{
  "num_hidden_layers": 12,
  "num_key_value_heads": 6,
  "norm_place": "pre",
  "qk_norm": false,
  "bias": "none",
  "beta2": 0.98
}
Each number is 128 + 24 x the weight over its row's rms, rounded and kept within 0 to 255. Layers, rows and columns count from 0. The size above them is the row's rms in percent of the matrix's.

# layer 6 MLP down (transposed), 1536x384, rms 0.0208, rows 295-330, columns 288-383
size [ 93  96 114 124  84 112 118  73  92 100  95  93  78  87 120 123 114 119  89  87 116  93 113 104 112  92 105 109  86  92 113 107  82 104 104  81]
[[ 77 145 110 107 120 126  89 131  73  85 142  96  97  71 151 116 110 101 115 121 177 137 101 115 146 141 143 135 143 142 135 111 112 112 115  97 164 124 118  99 111 150 125 138 118 137 138 135 138 125 144 158 102 134 142 143  80 108 128 131 122 129 119 170 156 147 125 150 147 128 162 113 148 140 134 148 111 132 235 109 142 167 132 132 150 112 107 107 123 132 155 121 127 116  99 161]
 [133 135 120 179 159  95 138  80 117  96 107 120 135 137 111 156 130 156 144 139 146 103  89 178 115 134 110 105 122 103 125  83 130 151 133 108 140 116 119 119 153 111 118 140 126 128 145 109  99 117 112 151  86 104 100 133 103 131 116 146 125 132 121 140 135 150 156 144 174 134 142 147 157 130 130 141 138 111  80 116 135 120  93 162 105 179 137 179 140 157 109 154  87 124 117 113]
 [ 81 129 111 144 109 131 147 125 120 137 173 153 137 130 130 151 122 155 121 123 108 172 164 128 106 114  98 182 115 151  94 171 116 117 141 115 140 161 140 165 112 122 129 161 102 134 131  90 128 136  89  75 134 118 141 151  99 120 141 119 111  87 154 123 124 131 158 131 110 104 135 125 140 114 133  95 135 151 136  99 143 162 142 152 123 134 162 118 114 119 118 136 139 137 162  85]
 [ 94 132  83 133 127 125 105 146 155 144 134 104 134 154 143 136  94 150  69  88 120 123  91  85 163 153 127 170 151 160 155  95 135 126 185 121 143 121 135 121 130 120 104 104 154  98 142 114 146 153 162  82 144 103  98 150 146 144 121 117 112 116 135 129 111 141 127 113 157 110 117 111 148 121 112 179 125 171 150 129 148 111 120 121 100 167 137 128 111 146 152 132 163 105 158 135]
 [ 89 108 122 116  92 120 125 140 151  96 115 117 146 134 101 149 138 123  94 103 160 122 141 108 117 148 103 139 140 152 139  89 123 137 122 136 105 168 146 127 179 189  94 154 165  65 149 112 117 145  70 120  97 142 140 152 149 139 167 157 144 173 105  88 132 140 113 121 153 126 103 122 101 167 123 149 137 170 101 130 113 120 161 199  90 116  98 113 143 128 148 142 138 143 140 124]
 [149 120  80 182 125 118  95 115 117 136  97 109 160 105 147 145 123 127  85 148 132 163 106 153 117 121  95  86 114 113 146 118 163 123 143 117 114 124  70 109 115 128 131 115 138 104 164 124 130 138 136  97 114 113 155 141 144 131 135 117 169 113 144 104 138 159 129 132 151 113  94 124  93 130 172 126 146 142 133 152 141 110 141 137  84 134 140  89 109 151 153 121 137 164 129 125]
 [164 148 127 123 118 142 146 149  93  98 144 100  86  71 121  82 129 113 162 141 143 128 175 135 101 134 132 119 148 129  97 148 114 124 118 116 127 114 149 105 140 119 161 151 106 143 131 138 104 107 143 124  84 163  75 119 158 133  77 140 105 113  85 171 145 118 132 143 162 195 160 108 143 121 144  99 121 126 169 137 127 119 132 113 126 122 118 123 117 133 146 108 197 126 103 141]
 [148 141 111 130  65  91 125 134  92 107 129 125 123 150 131 131 112 181 124 121 189 139 105 159 111 124 168 149 157 127 152 127 112 119 170 137 154 130  38 138 112 108 120 123 114 145 109 129 119 125 116 117 124 114 136 124 147  62 117  79 151 132  99 106 111 100 125 119 105 121 115 129 138 126 156 136 105  94 189 116 140 121 130 114 115 106 141 145 111 120 130  93 133 148 152  84]
 [168 145 140 122 147 174  96 143 132 104 129 131  82 134 108 133 154  89 128 184  87 127 104 102 142 157 127 144 105 116 140 117 145 128 112 123 132 131 121 168 145 154 125 148 116 148 121 155 134 101 127 113 143 102 152  99  88 121 118 172 183  86  67 148 114 119  84 106 111 142 136  85 129 129 138 123 158 133 116 141 131 151 108 128 124 125 129 143  86 146 107 159 151 109 142 113]
 [ 93 123 149  93 149 122 121 126 140 124 121 108 147 143 151 132 110 161  93 102 101 109 143 140 135  49 115  69  85 108 140 127  88 105 132 108  98  77 155 120 111 147 107 131 152 111 141 136 144 139  89 167 143 189 109 121 112 112  80 117 171 106 129  89  93 131 163 132 148 139 121 127 117 148 125 151 148 162 130 132  77 142 125 126 157 135  83 158 145 159 108 162 159 122 115 132]
 [107 129 135 106 129 103 123 124 158 158 125 151 104 157  99 115 116 120 106 171 145 120 122 131 119 145  90 136 115 103 150 145 140 112 102 130 133 161 130 106 134 129 102 113 129 160 108 130 101 125 169 141 130 118 119  96  61 121 168 118 157 111 141 132 135 172  94 123 118  95 110 145 124 153 105 115 120  99 133  80 105 172 141  98 122 144 120 122 136 128 112 121 133 125 160  74]
 [131 125 140 118 133 126 152 145  96 122 134 136 120 179 146 131  99 125 186 118  95 145 161 104 149  92 126 145 118 121 122 134 152 125 111 121 157 146 133 116 154 148  96 133 113 119 115 170  92 123 167 141  76 151 142 153 106 142 131  85 133 116 133  95  84  92 156 169 114 128  97 161 127 141 123 107 145 144 150 108 114 135 166 169 100 127 116 149 166 171 131 115 155 106 153 141]
 [122  92 106 136 124 122 149 117 138 134  93 124 115 140 135 117 123 142 139 150 118 143 124 124 112 177 153 101 122 145 149 145 118 114 109 160  92 106 107 147 133 124 158 152 135 130 141 137 112 128  72 132 104 129 139 155 160 176 156 165 146 138 136 106 112 121 155 144 139 108 120 141 137  95 142 110  84 118  83 151 155 128 127 118 113 146 136 158 123 171 119 151 152 199 134  99]
 [112 108 143 158 105 147 111  84 151  90 157 140 145  99 145 110 151 165 117  80 129  93 101 182 123 104  79 145 156 101 186 109 137 127 113 183 102 144 117 108 148 112 130 162 134 109 129 151  90 157 114 128  98 148 131  96 100 138 118 107 106 160 111 152 112 131 102 139 137 111 129 100 152 138 102 115 118 126 142 156 146 127 110 111 173 129 136  92 102 120 142 112 139 162 166 136]
 [133 121 122 121 124 126 123 162 116 162 104 140 143 123 131 136 111 130 128 127 147 133 156 110 146 143 136 100 136 139 131 111 154 115 153 114 123 120  89 141 138 121 115  86 129  94 106  88 119 136  96 109 153 147 119 133 133 136 144  72 138 119 122 110 145 137 129  58 129 136 149 135 111 127 151 172 152 118 116 132 174 129 129 163 118 123  99 136 150 151 147  97 126 141 136 138]
 [151 181 150  75 167 134 112 109 147  76 175 108 109 150 139 105 133 128 137 146 156 175 108  99 119 104 148 132 138 130 140 121 133 146 122 164 153 114 128 140 125 114 128 108 160 152 100  80 164 122 116 100 130 119 116 158 103 118 104  92 134 156 121 141 102  87 137 101 109 147 127 133 142 101 132 147 129 123 113 138  96 138 164  92 146 132 160 124  82  82 154 106 133  97 172  99]
 [ 79 146 128 144 124 151 148 145  90 108 140 124 146  98 126 102 141 127 112 124 169 145 155 138  98 119 124 124 181 131 118 110 147 140 123 145 127 105 129  84 146 153 101 140 159 114  99 121 155 156 166 136 150 153 101 114 160 123 126 115 133 147 115 179 172 100 148 113 160 151 192 131 122 145 113 131 144 168 100  83 143 129 122 101 125 159 147  82 113 142 128  88 137 128 133 133]
 [139 134 143 128 102 119 124 155 127 137 124 108 115 138 137 139 129 129 135 142 122  97  65 120 180 142 167 145  98 117  95 106 146 113 141 137 110 139 132 113 115 136  92 136 121 111 127 101 181 127 154 177 105 140  76 139  90 141 112 101  90 128 139 146 149 130 124 138  94 116 141 108 144 110 151 147 143 133 114 125 120  88 102 165 160 114 100 132 138 104 147  99 102 154 157 134]
 [171 118 124 131 149 142  96 153 131 154 108 153 131 114 133 131 125 133 140 138 112 149 136 155 141 128 124 139 134  65  97  96 124 105  92 108 133 111 121 170 124 111 165  93 141 170 125 182 150 123 136 117  62 142 113 139 131 133 162  42 144 115 135 181  94  83 118 144 110 142 155 114 133 160 101  97 130 160  87 177 164 189 134  76 157 136 131 169  87 124 110 164 146 113 137 155]
 [102 148 140 151 103 163 120  83 135  81 125 154 153 136 121 132 104 131  97 178 158 151 149 144  80 168 128 130 119 128 115 166 122 162 157  84 158 142 127 102 136 130 131 142 106 134 143 109 152 143 112  93 140  86 132 124 125 103 174 140 155 122 126 142 160 169 136 132  96 135 150  99  97 175 134 116 129 182 104 136 155 133 161 131 109 111 130 133 153 137 129 107 106 101 150 153]
 [160 150 134 121 192 109 108  97 118 149 164  98  88 143 139 140 105 175 129 105 106 177  97 168 159 168  80 130 125 105 136  92 116 116 126 119 150 120 137 108  95 129  94 130 163 144 145 125 128 114 104 136 137 116 167 156 104 127 131 178 152 115 113 140 114 114 102 171 126 119 121 130 131 109 142 132 115 127 125 106 152 158  94 145 102 121 140  48 167 132 121  91  99 100 150 122]
 [156 134 128 113 127 122 132 158  92 162 105 146 138 144 120 148 139 104 110 122 121 121 159 140 170 149  99 131 118 143 134  99 147 144 130 101 104 147 149 122 157 158 173 131 106 129 112 155 108 116 116 102 137 159 142 115 137 110 137 156 153 101 129  69 126 134  93 123 134 116  85 146 131  97 130 112 139 138 106 113 134 150  98 162 126 132 146 110 168 111 128 169 119 133 121 118]
 [109 138 120  88 141 135 112 110 131 158 111 132 136 133  90 161 135 173  91 137 135 160  90 148 112 109  81 116 101  90 120  99 104 122 130  83 126 115 115 114 135 167 108 105 147 131 150 122  99 135 131  89 115 193 125  89  99 153 149 121 173 103 132 105 107 123 164 119 147 134 130 119 175 101 144 122 106 123  86 121 132 122 136 109 146 151 153 115 112 139 120 166 131 125 132 129]
 [111  97 155 134 151 138 154 161 107 122 175 134 133 120 118 139 121 128  86  98 122 124 143  98 153 161 127 134 174 152 143 154 189 145  79 121 147 112 129 139 146 153 143 119 115 183 114 155  92 127 131 100 144 134 160  87 151 140 124 131 108 137 120 112 102  92 159 145 138 147 128 136 119 155  86 114 164 154 141  93  79 147  88  97 183 101 119 147 123 104 167  95 161 115 160 123]
 [ 98 133  92 114 134 110 124 138 143 151 165 139 134  81 131 114 172 154 102 119 103 145 126 128 153 120 128 135 184 126 105 155 143 110 151  99 102 131 137 127 137 103 152 130 120 103 141 140 144 147 135  80 111 122  80 161 125 129 170 127 137  77 115 100 101 118  92 101 144 112 124 129 135  86 150 111 157 154  94 112 107 152  44  91 132  95  96 134  98 197 144 112  97 153 124 135]
 [105 113 146 137 120 132 155 156 143 137 144 134 126 140 140 124 134  93 114 101 156 126 116 152  92 122 161 163 102 135 110 132 154 148 115 107 148 121 161 137 138 117 158  97  94 150 114 116 122 156 130  81 142 149 100 122 156 132 143 133  96 147  34  83 141 152 113 139 132 166 101 131 153 165  84 109 147 114 107 145 102 130  95 118 142  96 105 127 105 155 124 106 128 140 154 121]
 [161 154 152  90 117 151 125 126 136 130 119 125 146  74 141 119 168  79 115 159 135 161 134 105 151 121 163 159 122 176 106 144 128  74 160  93 108 125  91 201 161 116 102 153  96 149 180 124 125 123 134 107 140  89 107 126 142 131 153 110 146 133 124 160 141 116 137 102 132 119 175 112 108 125 106 127 116 113 103 150 126 133 125  92 147 152 119 139 122 122 132 147 161 140 104 123]
 [163 132 153  96 148 120 119 121 128 152 162  87 142 120 125 153  67 141 135 142 146 152 115 134 111 192 153 100 118 141  87 140 175 135 156 136 112 147 124 102 106 162 123 161  99  96 127 114 134 121 141 117 153 131 133 120 148 127 147  93  92 132 120 133 125 133 102 143 112  96 131 119 117 154  80 119 118 141 140 170 106 167 126 111  84 164 125 122 130 101 118 100 157 135 118 135]
 [161 113 105 153 111 119 130 104 142 124 178 107 143 135 128 103 110 126 162 122  86 129 115  93 130  81 149 135  68 123 163 104 157 144 137 107  89 130 153 142 178 110 157 127 151 133 163  91 121 142 114 143 104 115 151 107  84  98 131 127  73 136 139 105 130 119 105 149 139 141 151 111  80 189 123 150 112 113 109  82  91 132 137 162 101 126 121 155 128 121 105 156 134 170 160  95]
 [101 133 113 172 134  97  97 125 138 127 134 124 113 138 149 132 129  93 131 106 130 156 156 182 132 151 138  96 157 144 141 126 159 177  97 108 163  95 117 152 118 144 116 135 169 100 159 110 164  97 129 116  95 106  99 158 124 124 139 103 134 176 169 149 164 109 127 102 171 109 148 163 144  98 119 112 101 160 111 128  99  94 135 107  96 158 167  98 141 167  84 134 159 104 108  68]
 [210 129 107 180 103 109  76 168  67 146 119 123 116  91 132 114 186 122 124 169 103 135 161 112 129 137 107 121 122 116 143 125  91 112 123 122 140 139 117 157 122 117 115 137 104 150 131 155 147 158  91 113 139 124  87 149 166 130 116 165 140 137 115 116 136 163 152 141 146  93 113 125 140 125 127 148 162 113 150  68 225 132 126 103 143 159 121  97 116 138 117  91 104 182 139 163]
 [110 168 148 103 100 135 126 115  77 169 139 104 134 106 150 113 158 105 150 136 128 105 115 136 108 112 112 147 113 106 125 101 138 141 105 107 118 111 139 166 119 106  24 149 111 149 156 151 138 108 146 112 158 149 130 120 107 178  88 164 149  88  99 110 115 111 131 115 149 153 111 110 116 133  91 135 139 141 131 164 144 132 141 115 102  69 163 117 118 140 108 156 153 130 114 127]
 [138 110 157 104 145 127 122 147 131 114 144 143 147 152 151 143 160 153 176  82 141  92  78 127 115 197 154 166 142 129 114 108 100 113 123  97 144 101 115 153 123 108 146 138 106 150 137 175 162  91 135 110 100 162 152 159 153 108 110 118  87 128 118 121 137 127  92 143 131  67 122 106 133 130 100 128 107 139 128  92 148 147 102 151 186 148 131 148 122 132 153 124 120  88 150 121]
 [125 138 108 127 135  90 101 153 197 153 126 160 125 132 107 118 116 132 114 134 144 133 180 104 131 151 146  98 133 113 130 134 156 112 114 116  89 133 110 108 140 137 183 109 189 143 128 153 133 169 142 102 106  74 139 104 127 125 123 111 151 138 146 112  91 133 122 119 132 136 149 141  88 111 148 107 158 141 119 100 123 112 113 132  90 102  75 127 136 151 106  67 164 150 127 120]
 [120 117 101 152 127 117 181 110  88 122 124 115  94 153 105 123 162  79 125 160 138 126 109 129  84 156  77 117 119 122 127 145 135 171 128 122 116 140 137  81 172 158  91 139 107 106 175 107 114 114 170 156 145  90 153  88  84 117  94 159 121 136 163 124 153 157 136 108 118 159  77 112 124 136 138 103 122 155 127 141 107 138 111 176 131 123 136  88 159 125 171 133 106 168 104 127]
 [108 128 165 117 124 161 128 130  84 117 105 118 110 105  84 162 117 129 127 138 142 130 109 111 117 142 143 129 131 119 158  96 154 116 117 124 101 129 146 118 158 144 117 148 104 112 150  95  97 118  97 148 145  83 164 145 166 119 131 120 144 110 145 112 112 189 150 185 117 107 124 122 150 105 169 127 107 138 104 142 173 114 125 132  94 194  91 100 114 111 115 150 162 122 152 138]]
# layer 6 MLP up, 1536x384, rms 0.0251, rows 296-331, columns 288-383
size [109 102 119  88 112 109  96  82 102 100  79 100  97 112 122 104 111  85  90 119  88 107  99 103 110  98 113  99 110 102 109 100  96  99  81 100]
[[138 123 142 145 120 151 181 157 133 108 136 139 134 125  78 121 124 157 103 146 127 138 137 140 165 117 172 134 154 111 118 140 120 120 175 130 126 114 114 114 137 145 127 104 129 109 168 149 113 141 132  89  90 145 140 118 131 101 116  98 146 145  95 118  97 103 143  72 148 138  73 130 116 102 163 122 105  94 139 138 136 115 148 120 143 105  90 156 126 150 125 121 131 124 128 123]
 [124 139  90 157 132 120 130 144 100 139 168 154 136 116 114 159 104 176  98 133 128 138 177 148 151  86 132 121 155 135 145 135 153 148 139 113 122 123 122 110 162 127 108 141 107 128 130 117 100 147 125  64 105  89 129 137 107 102  98 128 124 110 133  90 131  99 170 108  85 116 123  99 171  78 152 117 116 173 158 175  88 166 171 140 111 143 143 128 114 141 117 127 145 167 109  82]
 [131 145 122 106 100 135 126 137 125 118 108 146 127 138 118 122 150 143 165 133 150 154 119 128 137 117 161 107 117 196 139 118  93  82 133 130 153  99 116 142 119 130 117 151 122  83 115 122 135 122 126 116 131 118 165 106 121 117  90 129 129 196 111  61 134 117 116 102 150 130 130  78 118 128 128 109 101 125 145 104  95 164 156 125 124 105 108 127  98 133 107 124  91 141 137 103]
 [160 123 121 103 132 128 132 150 141 141 135 135 109 134 114 132 139 153 146 146 119  99 124 104 147 128 133 160 117 144 128 131 146 123 115 107 141 118 126  96 135 123  92 170 141 116 176  79 137 134 135 113 143 182 145 110  76 114 127 164 134 112 117 125 114 124 147  67 129 116 115  71 136 106 110 110  98 131 184  91 104 161 108 170 152  91 148 107 150  89 142 136 148 146 109 108]
 [125 164  93 163 106  89 178 170 120 143 109 150 195 162 168 156 122  97 141 164 109 138 117 138 112 139 136 113 104  91 170 118 115 129 119 144 134 133 131 152 162  50  81 133 120 102 101 105 129 108 154 145 131 104 140 162 122 136 128 142 197 122  99 111 122  92 163 125 124  96 100 139 115 131 137 130 127 138 157 145 133 133 149 119 100 155 149 123 143 131 109 117 156  97 114  91]
 [ 99 139 130 123 125  79 131 150  78 111 118 102 177 115 124 114 134 131 143 105 137 152 124 141 107 101 129 138 124 141 129 106 185  94 162 124 124 104 133 140  97 140 126 119 161 151 128 150 108 143 133 132 103 116  63 151 149 105 131 124 166 167 161  89  84 138 156  75 147 122  70 118 141 153 134 136  91  93 155 142 162 106 123  76 129 117 141 142 119 171 102 136 105 140 119 138]
 [147 140 102 137  86  95 136 146 100 128 114 166 132 165 124 142  98 157 129 109 152 156 128 150 119 108 175 135 143 137 152 115 107 125 170 137 148 136  64 147 122 106 101 117 116 117  91 119 124 141 110 100 117  87 144 135 129  84 121  94 146 138 117 118  86  99 122 109 108 107 109 131 141 123 157 127 103  98 156 118 138 147 137 121 112  96 152 143 108 138 124 104 131 150 154 109]
 [ 97 135 104 130 136 113 127 103 135  99 131 141 158 122 124 123 111 158 135  93 104 117 167 136 138 131 137 111 157 151 129  59 119 129 171 129 162 124 131 101  91 108  67 100 109 116 137  74 139 133 169  87 118  94 130 156 162 140 165  87 142 173 161  99 106 151 133 131 112 126  99 131 133 139 140 104 124 121 134 107  87  87 139 129 122 147 160 139 131 141  87 116 101 137 139 140]
 [100 119 125 129 119  85  99 128 127 122 138 118 154 169 113 153 110 103 150 146 125 154 143 148 149 113 169 139 127  83 153  99 151 122 132 118 142 123 109 138  97 145 130 109 142 149 135 120 144 127  98 112 127  95 133 105 111 131 105 102 147 123 133  93 120 153 135 118 103 143 139 107 176 161 118 172 145 179 170 124 150 163 117 143 157 141 106 102 107 110  83  65 129 110 170  69]
 [128 139  72 164 111 103 157 147 122 111 100 146 141 159  67 163 147  98  79 119  98 135 101 146 116 117 134  92 141 159 154 139  91 118 125 148 107 140 129  82 117 155 131  74 131  98 138 101 130 127 142 111 140 109 143  96 129 132 107 142 138 127 116  96 118 141 157 143  92 144 124  86 104 150 131 151 159  88 159 106 109 122  94 114 129 133 181 114 124  94 105 147 104 130 134 139]
 [121 130 112 165 131 108 177  85 145 131 109 125 110 129 100 128 117 131  86 135 113 119 140 143 140 134 134 128 133  83 169 114 113 109 136 161 112 120 139 147 146 128 158 122 155 119 131 119 101 110  86 102 151 118 124  93 105 117 158 151 144 145 113 169 107 131 124  88 135 157 129 107 132 109 114 155 136  93 124 164 135 123 123 116 127 127 146 129 148  91 118  86 125 170 119 145]
 [ 82 122 120 126  55 139 156 130 151 161 116 140 104 107 138 165 123 139 125 150 150 104 129 135 100  66 153 143 133 161 132 148  97 102 161 104 104 146 104 156 104 151 150 124 103 123 118 119 143 158 149  74 142 139 135 112 151 122  88 120 131 133 100  61 130  96 143 144 152 118 142 143 177 123 142 114 120  93 109 141 106 155  94 127  89 107 175 148 147 132  93 112 127 120 157  81]
 [128 145 129 124 148 119 161 130 144 133 137 158 168 126 100 138  61 151 102 107 110 124 147 143 112 123 152 123 178 139 136 120 123 143 150 193 140 172 122 149  99  97  95  66 118 104  81 117 129 185 107 102 130  75 125 132 130 142 139 116 112 139 111 137 128 143  79 120 144  71  75 132 103  83 164 161 149 118 141 149 131 146 134 130 133 138 151 119  91 125 135 106 161 162 138 114]
 [155 124  64 109 101  84 125 147 121 116  67 161 152 154 115 124 169 115 132 120 132  95 149 126 138 103 152  98 151 159 126 131 115 134 140 105 136 142  96 154 160  88  87 140 125 137  94  64  89 135 135 137 138 146 158 109 132 105 102 128  85 105 114 142 122 121  96 139  95 136 117 147 105 139 157 134 142 127 152 107 137 155 101 123  88  93 147 158 149 123 122 131 135 166 178 140]
 [106 147 157 144 138 114 141 133 140  70 159 130 158 131 110 107 130 153 112 138 110 155 132 180 136  81 153 156 159 131 139 135 125 139 132 128 147 130 141 148 150 107 134 112 140  97 135 189 141 155 148 113 117 126 150  89 154  90 129 115  98 138 100 131  73 136 108 101 120 102 111 116 150  99 144  86 141 123 107 109 136 122 134 134  85 123 125 134 139 167 112 121 106 104 130 131]
 [102 176 131 136 119 110 123 143 114 125 127 137 153 148 120  85 144  81 130 105 131 169 110 184 133  69 184  96 183 100 155  94 143  87 172 145 129 122 143 130 164 103 130  90 142 130  88 142 129 178 132 114  87  84 128 162 131  97  99 161 133 162 152 119 135 145 109 105 102 142 116  84 150 168 163 133 125 120 112 108 158  94  96  88  92 138  93 126 130 104  89 165 145 150 125 152]
 [ 96 107  73 148 118 156 151 202 147 141 116 149 125 131 107 115 154 150 155 100 153 126 124 114 113 103 112  88 132 173 172  80 143 128 142 133 115 148 128  93 132 122 129 133 137  81 155 130  71 149  96 137  87 114 137 146 101  78 144 115 118 107 137 129 119 142  99  72 150 164 112 163 143 147 119 127 118  90 147 141 113 162  97 112 112 120 130 130 120 162 127 148 110 124 133  92]
 [142 142 113 121 117 116 120 112 127  95  95 150 124 123  85 134 122 165 105 143 126 115 127 120 149 139 110 138 159 185 115 136  96 145 144 127 114 120 120 111 144 100  84 143 135 113 121  68  88 149 134 116 143 102 117 153 148 122 149 143 134 174 143  86  88 129 159 110 122  97 104 119 115 166 137 103 147 144 124  92 144 107 151 113 118 146 118 122 118 114 111  89 149 160 142 102]
 [ 97 142 123 147 130 125 120 155 113 141 141 128 149 147 123 109 142 144 122  85 127 148 124 116 128 110 128 131  94 162 160 149 113 134 129 132 150 116  89 147 100 143 111 121 146 108 127 152 144 154 128 138 143 128 156 136 122  68 139 111 163 124  99  75 134 118 129 102 153 147 120 133 146 117 117 160  75 108 136 115 112 105 120 142 108 136 120 139 116 122 139 102 132 110 106 117]
 [148 164 132 116 131 113 152 183 152  94 128 117 193 131 104 122 126 147 108 132 113 111 160 137  93  88 128 165 143 106 161 110 133 145 139 107 142 127 131 125 121 120  83 112 103  66 104 137  73 112 125 100 107 127 162  58 145 108 118 118 140 121  67 124 129 126 135  93 103 153 143 107 152 141 140  98 157  95 145 125 110 121 161  88 128 123 154 128  90 136  98 142 126 130 131 122]
 [128 128 109 166 136 120 114 153 153 125  97 128 151 131 133 137 102 138 138 135 105 130 139 135 129 120 176 162  99 118 145 152 105 117 186 125 150 153 110 116  71  98 145 127  97 136 131  96 132 120 142 115 117 129 132 140 175 113 155 124 140 157  94 130 118 108 174 134 105  81 130 142 181 127 127 100 128 126 100  86  88 103 132 155  78 178 134 132 107 147  98 112 124 117 128 133]
 [100 125 123 113 122 128 153 135 139 125 124 116 158 119  95 114 109 162 140 164 138 116 173 147 170 104 154 157 112 131 127  91 119 149 172 122 138  89 120 137 142 109 130 140 139 133 108 115 141 158 158 116 130  62 153 127 123 124 110 127  97 141  81 166  90 103 171 113 129 126 120 144 114  96 196 103 133 116 138  98 137 124 163 179  90 104  63 172 100 123  94  92 181 129 148 122]
 [131 167 103 136 125 138 107 123 136 116 111 159 124 118 106 114 125 178 144 125 134 161 164 136 128 128 137 166 166 132 124 165 118 137 146 140 145  92 129  92  89 119  84 144 124 124 109 164 103 163  51 105  92 140 117 193 135 122 155 133 123 123 134 135 123 104 134 115  91 157 148 129 127 143 124 122  94 107 181 112 136 146 156 134  79 149 146 137 107 159 149 142 155 124 137 110]
 [140  98 140  89 127 130 151 123  91 162 120 151  75 104  82 144 112 173 126 112 137 111 122 135 110 124 135  94 130 124 149 141 116 125 132 139 164 119 113 125 132 114 188 114 114 133 136 129 132 109 132 114 157 105 118 143  99 129 140  97  90 118 114 137 119 141 107 142 105  73  56 160 118 106 134  85 144 152 141 104 124 149  80  65 105 114  89 131 140 128 120 116 137 128 108 156]
 [128 143 126  96 132 123 118 111 150 117 145 159 160 122 111 119 118 164 108 110 124 119 154 154 171  88 159 176 162 109 109 153 120 170 114 174 141 172 105 159 114  95 155 139 147  61 128 141  69 149  78 130  89  70 119 149 121  92 170 103 139 160 139  88  84 160 141  91 125 129 108  94 144 104 195  93 133  65 151 160 124 102 142 109 129 116 174 162 148 112 104 126 124 159 131  95]
 [110 103  76 175 115  88 185 131 115 154 100 141 110 133 129 130 110 186 104  89 129  93 138 143 137 113 146 143 123 128 122 121 119 180 129 128 133 102 106  95 142  87 140 146 147 116  91 117  98 119 149  71 119  86 108 153 120 106 117 114 161 122 119 114 150  89 132 135 131 148  91 102 163 126 116 149 107 147 130 210 130 153 153 138 116 110 163 168 166 146  89 122  88 131 129  73]
 [130  95 116 148 135 123 114 131 128 101 108 139 139 193 142 139 113 132 140 113 124 109 133 145  84 109 134 128 157 132 175 141 129 124 140 160 115 110 113  87 163  68 162 124 113  81 116 140 106 160 133 121  84  85 124  96 185 147 108 147 110 147 140 131 114 124  99 143 130 141 145 113  82 111 144 130 166 155 138 141 125 124 103 104 123 147  99 143 131 175 120 102 142 110 131 105]
 [117 112 142 164 116 103 135 115 103 134 154 118 132 153 125 128  93 170 114 143 129 143 158 124  89  94  99 108 117 176 147 162 161 111 128 115 151 121 130 153 139 138 129 114 137  86 138 127 158 127 131 120 102 111 100  93 152 105  94 119 150 164  90  56 151 108  83 122 154 158 123  88 104 147 199 109  99 154 116 131 135 154 158 127  79 108  93 122 175 112 147 100  97 115 156  97]
 [121 147 129 141 116 102  85 116 149  97 123 132 158 142 122 136 118 118 126  83 106 166 122 147  94 114 140  82  98 153 117 136 103 146 139 157 150 163 151 117 106 148 138 113 115  69 133 111 116 125 129 149 120 154 123 149 158 119 125 151 144 143 125  80  90 103 120 104 119 114 134 112 138 127 204 133 120 119 118  91 178 159  86  90  59 154 147 112 120 121 120  96 131 136 117 113]
 [126 132 100 135 141 112 105 118 110 115 149 157 145 111 150 138 163 140 110 152 117 181 136 202 149  95 129 183 191 148 139 119  89 178 135 147 116 131 126 132 152  92  84 130 103 114 134 126 121 158 148 100  97 127 111 158 122 108  90 134 150 138 162 140 100 111 165  78 108  99 127  91 111 113 161 130 129 166 136 171  73 164 110 113  90  86 136  98 154 147 114 141 159 133 111 108]
 [146 132 121 132 110 118 165 153 146 137 155 146 147 120 115 115 145 144 157 123 133 117 119 133 161 117 135  86 105  97 100 150 144 127 125 160 104 101 115  75 179 102 125 144 107  99 114  70 141 166  78 119 143 131 126 100 127 100  59 101 125 154  60 115 105  80 107 129 103  93 108 123 138 116 145  92 113 116 125 100  91 145 126 124  94 136 133 119 156 122 111  77 158 128 140 152]
 [134 173 129 142 115 133 172 134 102 145 111 134 132 165 134 122 140 137  95  67 151 141 118 155 124 137 172 125 133 150 128  93  52 126 154 143 159 138 114 120 140 130 126 104 178 143 122 145 153 127  98 131 144 105 122  76  90 129 103 108 143 130 136 111 139 140 140 111 153 146 118 131 103 117 122 132 131 104 176 117 122 139 123 144 102 126 107 159  96 131 129 164 151 133  97 136]
 [113 109 165 145 136  96 136 124  72  93 102 127 150 127  77 110  98 154 107 103 109 141 110 163 135 108 101  96 156 182 166 138 118 117 119 133 143 104 128 140 152 106 130 149 145 134 106 137  76  77 136 124 140 130 154 125 137 127 127 155 132 146 137 104 107 134 131 103 132 143 120  92 118 115 147 114 107 120 155 118 142 140 122  86 104 102 144 149 135 134 131 128 100 136 132 163]
 [133 123 129 155 120 130 151 140 108 120 100 136 130 156  92 133  94 172 155  64 151 157 135 129 174 112 129 110 145 129 153 165 113 129 141 180 121 157 138 145 104  90 111  94 124 168 118 104 132 130 127 118 154  97 139 115 168 134 133 100 108 160 137 157 108 140 135 132 147 142 128 161 146 127 142 108  95 136 131 115 108  90 142 168 158 132  92 121 106 138 117 149 158 129 155 132]
 [130 147 117 203 138  92 121 115 138 143 143 124 153 138 124 133  85 124 169 143 132  99 139 184 114 110 119 160 165 119 163 123 132 154 142  99 126 144 107 109 144 111 103  73 129 140 122 154 108 168 100  86 111 102 148 110  96 117 111 140 113 145 123 136 131 103  81  85 123 127 123 121  87 152 167 180 132  97 133 155  88 142 161 139 144 117 153 140  75 120 126 135  98 130 166 134]
 [128 157 131 177 124  88 144 109  82  95 121 144 113 151 119 114 140 141 112 115 110 158 147 173 115 102 144 106 173 148 168 103 132 116 126 118 171 103 120 127 153  91 109 128 145 148 101  88 104 128 109 143 135 102  86 132 147 110 164  78 106 144 105 134 152 133  97 117 129 119 137 132 113 123 107 121 145  87 187  89 146 174 155 115 109 134 143 145 127 124 118  73 111 109  75 120]]